Weights of a small transformer language model.
Training: a variant of SOAP for these matrices, 447M tokens, 3533 steps.
Each number is 500 + 40 x the weight over its row's rms, rounded and kept within 0 to 999. Layers, rows and columns count from 0. Numbers have three digits each. The size before them is the row's rms in percent of the matrix's.

# layer 6 MLP gate, 512x192, rms 0.18, rows 315-451, columns 128-159
100:452563514439502448471576449512520433514566561548493493501560505542548438500475466511527521538503
095:522544509443457471480531503562524520494518502532515527490500477514493479536543535434441470594524
096:522526449463512529518486397552502466481538518466479425454517448534475431523553503490558468454500
110:498499422508501513446498479558472481493426442474523396482489477536558513478480478475524515522448
100:476513528514549437494515474527494492485533507517522516481499483469497472522506508616497509531482
095:503506509450448500420483527496431501496512531441479505453438501536495502489440428482469424525533
094:519471518500541557470514468438480499583460533528498555556462486491499481560435492417555535466537
106:460443500448511453559511487540487496448423490478570512495421408504480490536534565536547604436489
099:487524396493456529535497533515494493486453452523497465516479538526501522573511468455560475453451
087:497486534514575501521435520497475531522509472494417478512484513466471476530489487453464558510533
101:516493502537443488465555480536516483493469440524466560480505512444515501444521520558488441523439
099:513464511493502516470513425503509511512514481534572543427504512463505563507517473472594410593540
093:501546516546506549448434531525552557553517458471514581475381469509499510544583481566508404452491
106:513498557467435500507550522516516444543543547541494524461491422580563517490447521504473540573495
096:534489545533534561513503556459519546438562560538512589487527529491561503480509481521513558447497
100:535500522505517498431555494578518465453478538486494469500484495530496481410453515468508528551518
104:471453515569499467556505490525474426536497414440499497499476506537485463533478506445561435462470
099:549517472486515469534476547423494453454506472518505509468468459470439509508512487600493492496558
097:540566507514478428512576516460504497380557526497541495463528469552480483470468460493489425508512
093:480535482463534494581532501492424502503465461550593471465463551506546536544510435492561522481424
102:565472484538515462502544512525471590555462555510479505469504488554472531513540526502589539554488
104:514479606422486462485460464505485532510506476421518510526468540538475506538461513508553496526502
101:415496583438494505503605535496471528476560476480490488499480421519485502489532478509517473535563
102:600491529417495561474529444549483460509525514485458524496493544483540460499409521466452510455528
104:460517490437497440487524504510478506516443581459468504560488463534527574503528476521573496516462
099:498533534530422501553530424569534499528470508470529455494536497472494527532530475482430456522507
098:504439561528500559509564544497487520528546511452513481533492501492484564440549540542479495526495
106:506473513530458431488485463530453505493555557471529518470465523558495494499538499519519469484489
096:571482520432479489454518501505574519550514473495528528498440479471478563420563510539479520470491
097:562526496485492502427475589522540574484526550547556484497510419462530463505511462553536517540415
102:506501512546475488572481527505478508463536465504585553520527519492497507535496476603478490546491
103:438508510524507508535428490484454507574551544477587494483514474493508559436456551464523545489477
086:478555451492508477502477433487529485517530456507492462488514469542507453562517545481513518460515
097:519455550518535483471529493515534587550518509511452496421431537512480467458550544497548503522477
101:449539552499497525488589506552512555544587496518544561538496543507436480542491510513422544528520
103:459450457498449493561468456529597506530595514516527443460507453532514530547521439504550474403464
106:473465581539510483552454483450419499450444523473504454456523474550577569570631484504558504444516
095:578474512503489461543486503481517482518541468474493497481544384527571420464541515504427562510525
088:439424486473464508489507484568477499466495501503446486557475440475493519489543401520445502491440
099:494527505476533405412467526489511505555465473536526583539496595446494489483556476555419465458508
104:497487514519493484502544450578483506507574473506479463527521541460551461469569486544521477443519
104:494490551521505497530494470514487521548505475509558493496530509468465608517486458476479512555460
094:479462595479508462528489500545478555485464506520507461502529483537527470525452484533513432405464
094:489442512499579522563526544513596534439555453479586433497515538524516452517504534464508466535551
101:483482511472516516528512438498445513502637433474533461469546501441513505484520481493474543503508
107:531487462482505515561531466512501471407507508523508471456555474524480522531542528511490483385503
098:548497535496469523497592558512476517489540491480506504468500508486487544488457574521568477481502
100:511534528507529500492528507507523573517516519506519520491505513502569532515541552507490506541479
098:592503507553482532458511516572450466477472525484481495425492495400494514506422515474508510473496
095:558553508423502538534484541450528545597456570478490500486507505465517508534491514456437557474536
090:580503526490474468542487489528559485541508544506548498482448493437544460468532513516464454529564
095:570476482612544587507518523429496523476404450518514519530548472483531511505495426506466575544425
102:508568539531478552478498441486503527525531509556489450486461520501561454512533467494550465499532
102:498489564537530486423535421516527509517652439457499528470468540486477536509485479471473492492520
107:514384552433484492554486481536521467566478490437570499493519427485463496439520536526531475432537
101:455457472556465439537548537518435449472512538494456544503586462448529533501437451513532504537550
104:520550405374443512489554522523473499502447540489562517463577563524539509499516470553543428502560
095:519508488463491536454496521501461465528481549493521489454456446600564526496464509498515531504577
102:509563563528503588470463510550544494482530478489562501482550461530528473486521481535503456519456
101:452530555474483465408473487489529506498479446468532478552501441509523554513470462560573487504452
102:540494529520433547519508516498532442472479458490585501454499437533456513481527482538471493571569
098:529491552465482550550491553518405503475523551458527491497499561526514497562563522490489490491539
096:438483525552459464538458463503528485553443433541406518487451496438457558552522429524487538546551
098:526514515495560543513498479485458535576535534467492568480510468450445481470455423543629495581481
109:453493503481502509465467491618502537566455513494515403545452504487570506522577482570449469496537
097:558491472570465498543552489494568493530465501512387486477555481453580484558506513517540500504502
099:520473517422546490445489485595487440441559477526524494542540547579510426531557469471522480563541
099:504524504565546550490495492537557473544463504470478477554491515477481434534480486507544534553570
105:536482457463558502488463556553508519455438480518525483413469514505482563523482423500421531499589
099:510482444534518537538499523525545521463537499472448514548509489433469542510448534492545491484543
110:504551505503500551432530500501497547472622532471514500530491474447465518461523397481537511483503
099:479523497533455451439513511490531533484447482496543492513491543460508611483455451502527483547546
100:536486490518495451543546487511529518508498434514507476484556460497362487545523490455485527487457
100:457503467487453493514524534582536510489505529498493523534512482557503502490501425494406443511515
112:477490529529464501481584470493529472465543536536487501461485492487494463451509584532465488544528
097:577427514545515503523569483489466555425505567413495480460551628494486515517532454479507566484559
102:543561544484531549524514483573548446447511506544575423512545486497498545526491509564501502494494
097:513558454476507535360490505505497521490565568442522491454501493456456509546540478499495500524517
110:542523548458559491508562483475520462452526525477507521516551522463546490471520460522550477497489
107:470502474540511578504497469483462500504392473468466486519507407531499450495470488486512526627509
106:494555543446518476475547529456518505499520519530485485564448500444457540499473392492432568480536
106:530495531491519506465508568511496542461482517443509444497471499508485471531458535478445531476560
101:629538558474538569443598501481519482563467505478568512484526497546462544501525489486451437478546
099:551467494538562516523517471551526477523479524593490492516477455517511474480534441555511502521457
094:524432516479465496517446449507553471528504526516482453476548534502502525524575470500500469425548
099:540534498478509514533516497428464490515489479498491440492513479581538517483422476458475471443572
100:508554443507543447531563443461580535464505592442496481490478460549510439544497524496505535481468
106:494454531409496539576505470506496585551514535543510471493530476562470477520567567566464517501489
096:562554489476557509562550434542443521508498530520489434476463503495403504498517431475510584533430
103:517465418471488460469454561557512527505509560425529498497458481514480513510525433505484477613535
105:497445584511508527579499508550469587587439520544510477482521498565511482481499485555489565481437
097:507453537491538502537524488452524563557495467588563503517467415531493536456547494487437589494504
100:529477442494546514448546453502512481548472522504526435531472538528439508488490519480464522480548
096:561436488500357490532526467523487492555539513453540526519497476467512592540549462473559472517456
100:545473462526479486467511508550473529540467509554493414527387500459447465487512489531475544550500
095:484521459570549515451493453541443576594539493582594459545567441557570467490508533478503532478500
109:484440519469491463467487526530457470462514465521446486467523526493460526538497572525544497505539
099:502439575527466460535503505465583507506479536432515448469479510547473444491570459470538481497491
100:536509442501411508483546492468510476530478459537482569513510497432490490493515494528559581562474
097:429569494487489442525507491526500451461534465553536505518462495475533482512418548496495562501469
102:523503509464446548490485439489514563465402574483503460504573503470458465462504505516484518508517
099:588505475544477547517500497480469542532512457520525552531505480521431564530464519435407504450424
090:510516496449502388396433416507533496559522467465513471496571478503487494450527474506575566533539
094:573625489462575490474511473540493538527498515566433454497541520436468496497520484499546483420520
102:507484551479507495475467593504479462575560533530519480477549521476510560411583472435537525545502
098:575475472498544431597470551521447466467547420538446474464399507499544539444483538447522524504441
094:490501490535430522469500506535537418522599529528455465455508498596503504479470470461555452482469
108:495484501476506548450385529400505541513473466531563429496551452543467579541503464502528506486525
100:521437527461523533507599504556501502573503468494546549504536541482465483516473491556534489480456
117:510471509562464474538511510529547473495513481456533531537524452449453514449524544503503493481515
097:535560491458452469399508468570530498563380490448490540528428441461553543483487530459504489466471
104:528446533560487519519428490519466529544553529478474440505499515548478503464528583487530481467460
103:466505481457521559542476502551520537479560423460522406471489422575517525487480553600572467454491
100:509489539580499445510477447464539530541516533498493445469371578432614598484489514485459503492463
099:525463506450483472473581562466508587518547504453551514501473487525462485511518511541499494422483
099:500475552411499519535483458481497507426508490520438516479494454505497502483558551528442529497584
094:542435502555519501510547513529559507565489471480484480461543566493496529491420405518536423510583
109:504467497485441447486505470542469513442512510543524462471511480471450503531476409446432474461525
091:481498468531585544474450529529580526560421472476591472590477523485386494520552501519525547485561
101:491463558544545464545448509528491433586552493483476505501517578486482496501551455533451532497488
096:464460505487502531400506447486546546525527491498457452502508564493574545560474483522509508517529
103:517513405528509468524492474528522480516448568470526495515473498385487488493546478446472465448480
107:475542509548486562477466424477531500452547531494516459451478522545542517474535494426499556422490
093:479543519565515443492476451615513491556521460427443490510487489411483476471550560516563501583509
099:500510487478472560492509493487512509463545511508436469440460558546457470451464461488452517479519
107:512541507507469450446478526563527516509490481526449444491473521517540518525444492480505480465475
101:483581595590500452531482444528515497501503480526454493488459546519469561515479468427429529442427
102:457525518557486454558480484483506570475513482463599494545457426522498520480442466571517448543494
097:517489445441467518428437513548503513495495505500502440477514452519486547505488423531574574517430
108:470491523495475474475506533482533519505480505503506476544526464456466530537499521515542526519462
099:573505491528496483469508565502449464541510517410421364438533439546573514484523528461497450516514
106:497517531462460526537533516492548473502514487403550503430487470474513535549491495562456478551421
100:451512593542522470583501451440574541416496503512504455433482508492489554545423537470571479473548
108:557523447483445475429601555532511456525558458589508511535446489494530450452522451513551509443524
101:536466427512515525507463498538459503520515538489495414524431481521533490625537464450468466508465
106:575485535489444489501506501547550517519477506537558544520474514522560536525498527528489505442507
093:513505442538469503479562464514484492529526481432578468489541503491482550556599462407460503521516
# layer 6 MLP up, 512x192, rms 0.185, rows 315-451, columns 128-159
103:538460424479494545515467434491418554486570461530415452505549452558528547425500497574542512485534
095:503546545531534506488492429508536518521474554457545472501501509515567462398542507553428506525538
103:503448488540482456423471590517488518532520484479534532515499511495513512535501418464474507488500
103:500468521502497473443486450467489504498469519502494561555527538573523509531555484489543546488537
098:488541450483554491435488507507483460537576446468505510558546477519404418518523512487437506546486
108:416504497464543552464489547468551502464498437454502549475469491473522512526560548467520502533511
098:544503434547540462453535511524496473491465522455511524574537447502506546489581509477549564446399
099:495562463520498525547548456495438447557507507442511497467560538432448579484485519558416505480464
096:484511435472439516519466501544503511516500433488525488487372470603582552489540511495431556507568
089:501520561498451496517491578540500511445518522490469507515553520412476429517450465509504446527435
103:510448514462471541521440506452530475505509552443449553585530550460549490528451520502507545507564
090:477557453520532548515478570565513479462463529478453562559497490546513546468484526473574457492447
092:461514476463455472524481604553540509471513483528464511528516481510449529455550447500431521512497
105:527405514423513606482457422494571538473514512524535583456535473474491491494486497548445453452562
104:478572473543424475512477494534530548539566427501522483507533489447465553480526504477524458627530
107:500521455501422561475528500456526529549460568479527505493498521510483525562481503522510425414465
096:469513501527572477480503513476360556475409484449498496483509498465486477504492491491470534474514
097:525564431498503553481508478520545475498541469546477444407505503528540559488564519513452530478531
101:531492453516522586498522441484501496555525491432477553488425443529506587498478495476492520470398
096:570534508576457530507482490452558466536516461571473483512421414535567518548549493526520529503526
107:531511463456517463498525464467503533480506477480490465512510531487495457480435505606515465479487
096:513502488514470475434460516533543466464392480526537538454452489427473517469428470468564502473518
098:603447481411441562497503486455475490495522498519478566457536415462444553485457456504451445467475
108:451502548512501538462442458424490406537482509497445496466502499433507557523497427491552531486433
103:516562512514512534573459510563516526528605492572524504458487473569572480481527499525510520452490
097:475501420450471428480506442464555455452491502492549457457504454436474497453526536530578502460481
100:521462498496460455491489515444548493560438506516526462581485464504488486445492489485509544467522
106:464486460519483483470567468565552543546432551413491526517473489492500483485421492550507514438514
097:463490480559572494455515506484490469487471508531499538505514496482507502463532530471451469461451
106:589567475531558487535393512392468478572498482484479483547496537495415546446480523549500534516571
101:483508438541542509461492502464499556452531487539441506483480506477474523516562454452507540553460
112:534454521489464530515477516474468471486484475455513441500509511534455462516567515668494459520497
091:475545545476494447498517490549521528497498375511440514453537472515471520501517568507568558538500
095:493512513493498504557495543470495482451487560481554511518545463513524557561474533455497508483425
105:448502471523485512551433482466414528483566493531446509529499502439580481502525497534503520561521
109:565533482497487479465524454459508477542450472529447528485504442455531536450511482492511449514542
099:448466497585597443529538455536565461577416448552495533551551539447485519492499484511513545503507
099:516509536546456485465528490487533516504486495511489498533514472526520515475519457461525468522542
092:546503610473444533528449499525535554492508503446465492499476491511592490484541541516409556511503
096:503487529523465556564478405478418477458448552579540465516470557416470452424517467497508459452486
109:508453462545504453535471497564461543578544505493564474454447501509519502506478520512499487468433
104:493518511469516482479463497504504448438479514495559534501515547517491559475527498466503510521485
089:406469466493617508448559440482500504496497540498498510482543479468492441397504430473497491599493
097:426538491500515467517460483427507552572476512442571462483516474524487481454475490520437468465430
096:547489498588546461446475517455492578411430540527536454460463505497544451479550497497509545494482
096:549531523482497527485478513459493520510518526468517542555489474456469531462441510448524470546526
103:538497540611502497432484464418465508519525542441468463451546493513524566476414511529487469500521
096:544527506552522560423493521609485500490541530529511465488537550500548486500534468477511474513514
101:495503472494468534417498505495503475502443486508490529523408477496511447555523460557466559555509
099:452446452455466507526464468499527462448457570492515527495482538464444562530485465508489567488519
095:521485462479500518452455502429472530574477540489521531562485460555493486480512512592460537479451
098:462529579526518464434567483423516483480535463478468499561565580430473524551480484487450420518524
102:504530506553559639473471527458436467446512509546538435464483582522492536492437496482523521456531
106:464493548504543493579485460506477433486419484498504529556483480451517544587522488542490506480438
103:505449551401525416566507564513520446473485445499518443481488526611496479476497459560573495432462
101:474461551420549512525525516474538486488494507493588447460523444444523532535431497480538519479491
097:474526543484468480455483531507506464558547425469524499551465485508461482479531534446490526480482
095:486446531448466516531547545499456510533516467465486524557534451558577450530474589467478488454453
100:559500499471450446527467551509484374448464534477541546484497457568514454440516512528470568501542
096:468451491524490487404499556490533455453483516459512520527465488473467529515501497503581539545499
099:502551495538547453518582512470505429487615519506485452450425489434514535423523501492470547491519
098:485467471517536468446518575529490486466580558495482429492502460521531412545509412550504551465514
098:490540520382473463480534480540511553513529557564507541508513529553408532496517530491466518412492
092:515558523474441534445522446477482562504523474538474503492509491440534497523494459488520547455587
100:466476432540452482482525533515506471542479495504497490503465518469508545537525459548561511510485
104:506513472506468435585521556456551566488510485494412467492588491498446520538476447490485441509494
094:448414475546528440569532412420507496516457490544536467499560476455483524471583525441425503469487
096:525468498560510454507480474553503585500507452609508515473527581486476481496484429531572550508529
108:521447499464459521483490501522487509449527486523481488507602510484472511421553590498560524475462
105:515516506522541565483468501512506468533424448445456514518518498434492538526431472541585460508558
100:437510498419584517476498510530421460553450488516505528464469605467517446571497541579585515494510
099:417522481531526484478488505478574512424441513470533513509520545457537383507542474518520486468473
108:445429448524505509567425468551573510526441447482499400452471453468551437604444438502503517464527
101:511504507550544440526470546499494519447498522491541457535481576513482533546435466454468450524541
108:459484450526511445441534505495500466419469506480521513477494503555528504536489519480477556602573
096:487550421489485482521524453446476525495563532512464418502512515511572572486565488525517518531483
101:416474492528465473428504502446473437525521493495487557529499507511554478513485436403519531541498
099:492476500577431505506473546516545568569431506518439574549524442486479513455481508427480488520502
105:523473486546525489470555549449518575516518470504515479456488452531455429549484529448516519545524
096:495554528502518533525492537385487430494500434484417556559528480540416544560486439500503481506565
105:509463510467521506405457526449450470569557486556592419433501477489488475484511559479510564479503
100:565525516471491543462524415468558544544515474534389465426501567571552514458544452447489484589487
100:576473540519450512517515522626540459503492509561470548600447495457416436500482510474535527437535
102:508445485504516514518566500525582479468445571505478455489512535524560502503503509509477475534493
091:501457538453464463500478448541517444525517499441506527428447447568409414458493477510519435529445
107:520511490440590479514430523499508465490379512512497572433486451512490502464534479491510437434518
106:504533587535480522530492514479530484489501498498439454497463547463556484513457506493492509448518
105:552468529504560478486499509452495497473503510512515455506464540643465533549538471419545499553526
103:515449612484488479523451543440529574503511550523495536521509532426521522499584503523477436461462
097:487510514476489473538467585523519541465404524488567448501551517518493448461552484539544510474513
105:465531490557539514501440519493527516513487492471478484449551541508518543467547476470441493466513
100:481494515544397524465442501465516517485491476449446453508490508511467568447488453555588423527576
098:540465495390481573427526501413498486511565459544475468428528510470546488514563442539501445471400
102:577457593542501527546480484421475494460477487492525549456458491522472521555458491501463520519437
103:520520461482427516547444509530536552443533483526547447448476508559471462470536568411465538527473
094:448423558540543413580508425501438453485429521513499499583470490528509473514485554498555469572519
108:496512542454540456545436519520488495441572511522388431542529488465551531554454478456542492467492
100:531497434463494481563513499417443468475530551416541492511518501600495597568533498550486465494446
096:542510534524488448529542517471470505453455474438444571512465518502536510533466560517510506451498
097:543502529459423504470501500497511493438469467581552499515502479477562568557483469543481536518457
103:524552513536527539511509484486529540510434553519417510506448511511543531501513471440556489517507
102:482536477478558532509488465520485506544525494402520427535508459574504464483523481557513566564501
094:469551472510445514525504459446543462435523502516548469506503470454623557482419511522487526466446
095:566404560512561479480508493475438495537560555539559495588417455584474474528583534488521516517519
098:483437484522498475498509490538566557492597464472441523502555508467455487479482487525516445486566
105:531507485497450499509542480509466439476573465486421488493471498534544509529500547532506582517453
097:526563472486491541520576433525475466501527433464513534507530490457480463472570435491510519559474
104:500546490488540484441458470490491475464497486516438462458525547500445477492476561499585544605461
098:461501521471529487588515516535494531552535528481523429509563437458516466463497570553551461513529
106:445466590495504518523522454530490507536560539424473516438543527487505470506521481469442450504561
092:593467521492412463530532503447455515527460440448527512531522533442545505452498571474490508486528
102:455521485550419396461471436541526463481537528516474512505499514485566485544433490513524518455493
103:518483509499537474528527494512458486465456479468525500519474529383512507533518507499529549463480
093:464475549521461454597483500488465503524543509420507505410487521468497493447503574410513480531440
101:446480412435522544526508481566554474504465510499425481547576524536486610630549466485559575477545
100:501515553471512527463507488483533408449448529540480517515533556485540540475537576546506451474475
092:529497484483464518528540470510418514498512410423450511466558434468501394546444519518433462481552
101:540514549477525440526557475474483424415455505522523440558516498472494458496506512563511486544540
104:526463532518520498506430469458515538444448512547467479436499495483465508547482548522551486554378
102:474480552533484460440496498456472495515494621480524425474552462503527525487472530472471515526483
104:465485404561502517437530570529546479500520477507471528531523503422560424556526512547456471512560
096:457410520511509464475556484483514538510549469503489462403452503446438496542535554463536434562470
104:604432515494467465463493540525501522499488526532519525546549488526455510474490427562420617510452
095:503448501500468482427518462486455432555462532479462508566499507530523502519531510481442496544531
098:506546502519510455440509420477476544432486443530486487521484544433512472431543511500544554515513
104:501479518462486527477506458460579484486518452561532543511527468427548419441532576526561446472527
100:495494447473486477486524532479529470521513574478500422574502428487499579493501551485462467540622
107:545501437513486431420465518475484485485471457464519475503538511509536492505475532465462626532496
096:524501538429471548475458557481512527491412548444447560550517489526530514510482500507447481544396
114:460432569481494514483510443598478468501478490491512474483531532508487464471525466496487449463518
100:487498520512500477482524533427467490585536531463490488526536530529484449483477507489443547511513
105:472452477512476515513492577471421521489518537483467522510497549522486510582543480535485477461561
096:494539478486526495519534506451527488403512509507474501495537551489470510505448511493499467547528
096:506529491523475455469492549503483520519508568515506509431504482464542523466497537459544458445464
095:522521515467460441423494518544511557516505488534534520453497509488505509581536467528551490530536
106:464530598474530488453512504485462482460515518557455501481453511460575417502503470552555504482561
099:460496449506457461480492483448489609518484498568455533564454545487468588489525511499506508511522
# layer 6 MLP down (transposed), 512x192, rms 0.177, rows 315-451, columns 128-159
105:474525490503486556481534502555539583485444454484471537443513510550554555483503462431574462509524
094:512579563515489512461483425453528487500517557472485461512531535510522490504559483506476501554512
098:493500493540458523455565489482497551445496489459581526484517476443476536538519500572468504506530
097:483472560466510522503586490422466500471553483577517578510444516460504517473532515490466480441587
100:496481438498521462492487491569509453478506544516497467580537563534452491507463494499471489481488
110:476421481478522577518459474417514478450539473519527462463544524447478484462449474511495431487464
098:510450511507415464521555486502537449446540587438452519517481536559484548473498573504485516454429
102:469520546452474528455475448554465549523471472503548487488537579481497521565516502519448517485489
097:467566491479477456513579498511518387542545486472510486466507394503487485523499571508540441540493
097:533512486506533466463442497552417544527456535505521503478482400431534522470494511484518460499430
096:540453473550450464575517556477467551465537508503519495432455484526529535405573435494524542473468
098:558491469459515474480458499503510471541527515464544470452499575483509473509525508456486527432440
093:506516513506508569484442548468399509565446438542407485448456500530524447518502499493536559495483
107:428479497458437500460461441472465508512533553496530619485510467428485577582461543493521498511496
108:483469528534536415498458459459524562495496459551429499513555434501490482516533551479537463535483
105:546487499481521530464493451489490475526497431478517448595509530457491549527482446482530527518527
095:529521473450481503491530487505521558524467538500485480480474551474548501504522449580530536467496
100:495505467486538508424509490444474549491488503489467454629466451484471504485515438567506479586446
098:487547491520492471484446520534428514515509552496500468457512546531524483562514618451506508535491
095:449475482529571548521504486509470438522486483550522443454486518504491588554501491476503502461543
108:469485551520463569502446427523440532498512505490495451497552496528524490523479453450493518494571
082:508533439482494505560540396501521464539490530477527464546519537511502490557519427462542503556526
100:495480500483485491549456478533599561476534530535556527471521493481431516537460468468494503523545
109:556535512554536571454514502495499465605488467574498529528554570474579508478479538482484454490494
099:441543561472561503512473519503474512538444555488475508532586474503464492535449491502521513509382
096:549547501549466480510511440458495488457472507516480488490475541480485534466481454470544468529486
100:526460581502536545433472516556407444479506526522499465529531535488464485511537473567535535496546
111:497413497556447487526477519483426511529480478505487459531484501543537432524483519533476529508475
100:541498554571522451452547528491487472563494464379474519439546441484489506509562500433490516450456
106:508472455500513510589495431516475516555573548438575573511584480528542518529490520507518491485479
101:520540499458527536524475505439584522566475464460452477504535564591465490527514479438520555465512
107:474465483449504506474525535513356450492510508546520591494527500490546493499487492461478476440477
091:535482487524496544537492453561488557469496533488474547528521532538526516525465503476542545515479
087:487470450529475478505524519539447464555500578552498489467467549507484476506470465535521493458504
102:484481546552503462534496480471492561482469536504491478469456435530543461500542494447565494558528
106:494523494527505491461498479425497523502460489543471500506444436402504568489471512481525468533502
100:499481542522500550506518537500588555484482452431531517532483493530507479458509482525507560446536
098:517523466561491518500450496423462492503541522458513488490472510507469486511396459510487533534479
095:412524557507542445519579490539495501519497487515527432536550496489563486425411563523524547482505
096:430506471488535471516513487517536503511540443491493565506469524459531473453527525557485449477561
110:522504474581492537400408469460469526540546521518508508571520470550563482524534512458518514493465
105:535469526501521484409504490525560516497517520550457533485416582504491555526504465567502526526480
097:547542538457463546513513459484517469554516459527467491541507477525462550575584572485523605525527
097:557445547523475479442490558415510547549515497451497527509535447551497549492437396541471532488550
103:486547491472552468449576489521576466522517563494539530489523464511477445481485513502478503505422
097:443489526477479551507423537489524537404492474511491459580454521492449448541454468470564547538478
104:482558524537422563484516520496496540508506456510570544558508506427462542520425533459550472560491
098:448517506515509481512430431563513477496521519541508445508522508553557526527511460526417457502542
101:515564507492506531474437482486598496480469619490499449534561522511511522538492480475529501522527
098:482533472501516557494577538502515514492461551466500549481580473511538464432518474514426561504556
096:477551519450467494491506488501478564537483481508503507513509461479590454485533453528498509531450
097:552507501524485440490520468529514468483486453514499500467493475446506474474551523513490437554428
102:484549506519563609557547447443490497566502522488508473475545551522469434520484570458490502510557
102:550517512541500487473474503540409479554560484539458510523509459521532450540546511501492517532506
104:540500450503447507488556536424483492539472481504468441447491557493497475554502481467511452495451
095:457483429474527527479489534471587449561541526505474554540526510519563540577505471505525526526537
099:467478523498427498424526538488431434489503540498544570501482551542469557542538488499475491486519
099:492503467500521529474549580550555503530510572441578466493559484447510550470534456483465543510414
100:557507533415515455492429485507451456542501530538528487503447450500517443472488487476494506494505
095:522526541524549472484487564547536469504546493533488447474551539497432465499554469494586553469528
106:523451449427541542495512492493582518491566462595520514498543467487493496441538539519513535524577
100:473520513461478560508410483479557500527538487514530520507430493560469472413482498589445535472444
093:455497490507520486496531536447466530515485451478505474470458459559490535481519457474486531482488
098:550474555527433508419565483520493545466512536500433540534526481528456547475475482570494504454546
097:464407549530530471513502559636479521564456534502458441505520501538536409451494512519506512439506
108:477556490560530499528454448502505529484522519516537427482455535491504448532443528541494538409491
100:496497481519527509479526490476577506494637536463528488530503494520466458521519486555581498603530
096:412544531536489474459514490504557493527507496478466485462484454508399565498479455482469419500491
111:517557516477488555448532478496503421464482447459477462483590600528534529520530505521529457508487
106:530448491524518523420524518481420514499437504475564444424566500449454505561483484538515450560419
098:523436554442530475552484492542440465492399554559519570478397438481554462563474537534496602521455
098:480510493484534479494464575545594543453494546528460491466481508442482520425460456461503563410499
106:570578492526474461474465521485455500528572499496515505508508475533482514472488530458457497476478
096:521518445532541475521526495517552512495469446441472486522531514545545565529542515495471607544460
091:544525531433508528459408476553506491474476471461467495513519475467509498521551501533526493526444
096:557573511559467517577504452493540499545502471498546458587493461502567552511497391477547452496516
096:526521519388497532531459468519517512486421512562485481496450482545431441580515563473554529552474
097:531518573540495460508531500449466501492397512504520524529497537521517499467535503433560610467469
090:492557471476502497497428442549630470456505511439521480483448485469498428537482453495522528469437
098:515544472590493461557448497519506525454486455488524492529507459490487487539605530514577599529515
105:498530460487472581498530463518470505479543535505529467427509496556401471489485497587487604421487
106:466499527517498530492511398424481544593465514459547554479487496505529464501499486457467556524469
100:453565457482498574423512515473553518528534512446502489483548531529500544548535482505493501486558
100:464462460511593473525483518530436483497401566579473454477514465534515478553489504555534494496474
092:543520500507488534512493398553455508492469526499475461488511478426452525480475459529497466505514
111:501450450469483518543497515546527469495477461434421400439470484541497511474495511541513446412508
106:531476562618488499480564525487418389530563534537530528459520485499453479508523454528536478525518
105:551477510476505540574464441500502513510456475464515429533476545522513476471510539449479495524522
102:458511511531464430535496502473477505513547500428575438506497450480490536475494477498482508504506
104:527506526508506507457491470525505423474460551579516542537480545492508454499467549485510582561535
099:502562493510438481595446485419449529597554521543502467517481472529502562513493490478513482428490
096:474495550497485537489481512487439466511436473509512472540543609507585454534467468437428536422535
096:485543525527452440564417493483581514515528424463515496430459520481516525526518438540551437547509
101:441526495518565536463411480524524485510466493529457465447527453496470491444442528562564506456575
103:495490476512494481550472505517544524443522494464507489484551574508491590509445489547499479504485
095:496529474457456467496462479444590473476492509453487506501465526465530517471513451530542474459443
101:482463503419595410549393564514467514487529501519443476504479545509523552471484553509523468558440
094:497551546438514509380495535483515491485521505501490496502490558549518614570491460476510494460557
094:462528482487515462492554528506548511574546451530457607528535499458509510534569488556500455496504
102:505528499487475480522488443522557497488517473523517531545434563508538520593507507517487516522395
100:528472459488493459466519475493489504489497482456390475439432484495533404527562447471469568507528
105:517502617561521491557473514454555513488507462548480483484539536512565446565620512539528505510501
094:621505500483536542517539581514418573498496526490432510500496434523550515553495500569540495502519
095:439470554414542493552402491491479447555445531498435500395526560494496479412544489511478463408493
098:473514505515504499487525499515461554481470488417477505521448513468517547548514502468560525507457
102:505513496522445499421539466517597493438485494516529540483475470534429516501554446520525499424491
096:467524471499527482526486418396513534506538468499447539510496464546477445531419522473521444518441
105:538534577478542517497486543513435511512542467575500461485443530405520553559544510536502461430553
097:468494448471510511522445456540524525456561539493459498453530504508521523540491517492503509482481
094:466513484497480459517514488506497547530544494470580491566493475479504475561518504464531477526439
094:572482486498493571572529473517562564445480504570491500513538537506482528431480449470469465435519
104:412488530517505452504486467449464495492474557533503514477425579501449550455447511483490537551483
098:489574521496509470542531458545563494575543454459440576499447514528504516515510568442493434548474
102:487459510547454512504562530457565546527491471466527574515512497531519506475383471598585483498500
101:466492511439527477558399436488537488476469413543500555565507511405491456444491509480513505422499
095:567503470547463534459599424487520448549506516474533452493464466545516457467442477515561452520411
096:518550498455557490481398527438480489450504474576529473494490509498561568546543496517499549464505
106:492542482495424491457521464475487540499528504482519515518506518527502579462555504499492517535584
107:522528456439486473534493482441545513483533495576458499549472453546491468475486464607508516483431
100:465429547597490489497490462510450476491580517428484504402451494519549507499544498509566511491476
099:465495501461547480507514560493461561484485506460511492521507483492522500436527536541556479509451
102:485511480567463473523532524431521478553525471495476501433411525544459516533559513488484501583432
100:482502462562413497430449497476500546439492503502480541537539541508482494485500545498481558448562
093:528489484484459542554555615444463568527516501478512555512491495501518480461444513521583534481507
094:517498532516460489511479473476530506528493516521492519516516514480514490579491471526545485426444
107:468477511468523469471501492491543528520477494506511501477509520522485464464475473522510526402493
096:534515540530548502450528431505566497492470518550549480492620513498524438538464525478491563522567
104:550543464494568466536503474536548534516493496532550598521523514516514531489545438477395508515485
101:487470525505373488530498499519433599434492484501493513543572507517537501508500468621489532461448
105:500468547504524478567502470531497495460494488457552488472469531498505527428591481475463508522525
098:487480457486421452486499511473483472489479551504483564451491501472501425452498540485493455529533
101:526495487496517512488412503456485565536429488527437475505510475533487418533528485512521532574573
100:435494485463503486573455539437504537536455505506489442495470504470455478459473491503448523434532
101:446516472511420521488463464559481507517498497508478540558461398550521475472528444488440483468503
105:488543423399503412475495488470488479534522473477497573519475539505428524546504571497505582485522
104:612448521531553478452550477486513472478529499499449507473507528470463492458510491559468503575518
102:479526382509481453510537524402569523496559523558557516478422498535496475504518463536508491471512